Part of a small language model's weights.
Architecture: LayerNorm before each block, learned and rotary positions, no biases in attention or MLP, tied embeddings.
Training: 146M tokens, 8924 steps.
Each number is 200 + 40 x the weight over its row's rms, rounded and kept within 0 to 999. Layers, rows and columns count from 0. The size before them is the row's rms in percent of the matrix's.

# up: layer 4 MLP up, 256x64, rms 0.141, rows 177-187, columns 0-63
# down: layer 4 MLP down (transposed), 256x64, rms 0.127, rows 177-186, columns 0-63
up177,098,123,214,194,163,117,175,150,226,259,157,151,225,227,180,171,140,321,207,210,206,221,221,190,293,252,210,187,192,235,233,242,185,170,159,148,186,186,213,206,232,201,190,177,172,268,131,220,182,219,212,228,165,197,236,131,275,238,167,190,200,206,216,159,235
down177,089,258,197,212,176,148,215,167,225,163,146,223,156,243,190,256,215,189,258,183,213,265,213,258,150,152,166,208,211,172,92,288,178,207,167,155,246,161,246,145,175,186,177,167,224,230,262,232,198,153,211,198,161,268,192,284,155,197,214,213,208,217,162,247,180
up178,111,132,170,208,209,157,207,255,214,156,215,138,150,222,80,208,231,218,205,176,239,195,213,199,215,208,182,211,181,201,217,203,253,174,171,262,221,175,165,155,181,137,204,181,195,200,198,107,317,172,235,231,181,185,281,239,214,196,250,188,215,218,281,197,246
down178,109,204,187,175,197,184,249,248,224,164,122,206,137,223,183,225,147,171,192,227,283,198,239,189,230,211,259,165,213,201,124,147,114,209,207,250,165,259,267,187,178,202,129,242,249,207,170,175,180,195,208,200,147,244,167,228,182,238,172,289,165,268,205,159,219
up179,098,157,234,171,193,171,114,174,137,289,158,244,152,166,176,266,179,258,189,148,174,170,187,178,246,235,233,205,208,258,207,230,123,206,235,170,270,205,293,151,243,189,134,190,281,195,234,200,237,204,191,247,183,220,172,206,216,177,208,186,163,187,178,172,183
down179,094,205,169,229,186,206,231,177,237,128,160,214,209,177,228,178,218,134,226,279,223,176,241,292,179,180,199,246,223,71,198,186,245,225,182,227,148,219,145,219,214,288,185,215,185,149,216,137,184,225,271,200,227,182,250,194,114,201,189,164,186,234,188,213,205
up180,100,182,187,261,153,146,164,175,213,225,152,169,205,219,203,290,242,262,191,146,198,229,155,177,179,176,260,181,201,229,215,181,200,214,167,193,168,197,205,113,274,171,190,246,170,229,197,206,207,118,273,287,201,194,262,199,276,166,177,202,200,164,148,191,269
down180,099,186,193,209,180,218,233,252,256,219,150,265,168,260,257,203,177,161,196,180,216,121,176,179,141,196,243,165,282,149,234,160,158,182,240,186,245,130,135,219,223,130,231,209,202,241,200,187,196,198,193,268,135,178,123,215,179,219,178,225,214,201,186,285,243
up181,102,132,266,222,179,199,206,93,208,203,134,131,177,255,171,176,230,161,202,150,169,234,208,178,247,211,235,214,182,234,210,211,221,190,172,238,181,244,188,271,147,254,189,253,222,186,123,137,172,215,238,247,169,222,236,264,214,243,190,137,185,139,242,209,228
down181,116,193,200,257,171,174,300,164,215,227,158,130,119,230,189,196,179,154,221,235,223,288,190,191,211,212,148,186,145,168,214,233,197,208,203,226,232,246,215,217,228,166,211,180,214,210,198,150,184,305,236,133,154,127,156,196,197,276,241,206,223,196,194,200,126
up182,093,149,155,175,186,177,218,218,210,232,240,181,174,205,228,244,239,162,265,100,232,206,209,201,251,204,226,219,180,247,162,144,306,159,225,148,207,202,292,182,232,142,209,285,156,147,190,129,209,181,194,204,188,226,204,214,203,223,238,187,173,163,183,259,138
down182,095,164,269,181,224,218,180,168,250,213,165,179,245,207,158,127,155,180,175,232,227,161,201,157,157,147,209,171,156,140,232,216,171,275,149,259,200,240,168,232,221,191,164,168,256,270,122,217,217,262,252,181,149,238,271,275,179,170,202,238,196,182,203,232,184
up183,110,198,189,298,198,165,152,162,283,134,224,187,162,202,212,202,134,195,233,112,247,223,198,199,234,222,268,255,196,242,153,216,228,221,198,202,198,162,197,111,129,230,188,238,189,222,221,188,149,167,178,211,168,168,283,274,180,177,238,192,156,182,201,210,240
down183,108,223,272,176,197,195,213,189,167,152,136,232,172,244,187,164,264,209,165,124,179,188,240,221,155,173,275,274,206,266,166,278,287,216,164,177,198,197,194,184,166,147,135,197,189,256,108,263,188,250,199,176,205,209,242,202,210,227,215,183,160,176,172,203,224
up184,099,224,228,182,139,122,243,179,226,192,224,211,160,174,193,300,214,226,293,184,196,215,201,197,203,238,241,187,165,206,199,156,207,175,273,200,234,257,166,158,160,203,176,296,266,176,164,162,200,234,233,164,232,172,133,128,246,243,200,212,217,180,210,163,133
down184,106,191,206,193,263,228,213,245,197,131,229,160,225,249,175,182,137,214,155,148,200,183,259,214,194,215,204,156,193,195,220,258,171,191,132,254,96,169,177,204,183,165,204,172,181,210,114,181,258,227,209,257,212,175,278,249,224,120,253,234,219,249,230,165,163
up185,112,218,191,193,211,160,168,154,234,253,132,198,117,171,150,221,260,207,275,159,320,229,242,147,258,184,202,223,197,175,185,120,263,181,256,228,196,218,253,231,196,230,181,219,240,205,232,165,154,186,179,200,133,225,230,172,163,199,141,202,213,248,182,173,209
down185,110,209,212,207,216,281,185,179,161,167,232,219,124,247,199,183,279,235,191,181,254,215,215,248,176,207,295,214,198,205,181,205,167,260,278,234,134,237,186,217,281,200,146,185,219,126,164,171,198,187,139,198,182,227,221,240,210,169,170,202,165,199,216,132,113
up186,112,205,155,140,178,142,215,140,214,249,165,135,247,182,195,210,179,237,185,252,259,207,182,251,189,212,250,236,196,213,266,232,288,200,177,300,219,252,191,146,234,221,142,169,177,177,177,205,249,206,213,182,168,120,199,214,208,179,187,84,202,171,203,206,180
down186,109,254,172,131,165,223,202,186,206,252,215,188,183,206,240,185,244,223,220,183,234,165,307,229,194,137,233,175,222,285,216,191,211,185,271,221,134,153,155,202,185,196,200,195,123,172,160,231,155,148,292,171,190,241,173,180,216,279,246,173,198,166,168,211,151
up187,094,160,191,163,150,140,154,210,224,153,127,179,194,220,239,246,148,284,197,223,241,218,158,151,235,264,265,188,193,202,172,238,232,204,195,242,126,236,119,241,179,234,154,167,163,182,229,237,171,235,217,235,142,192,215,218,236,190,268,144,237,241,145,226,193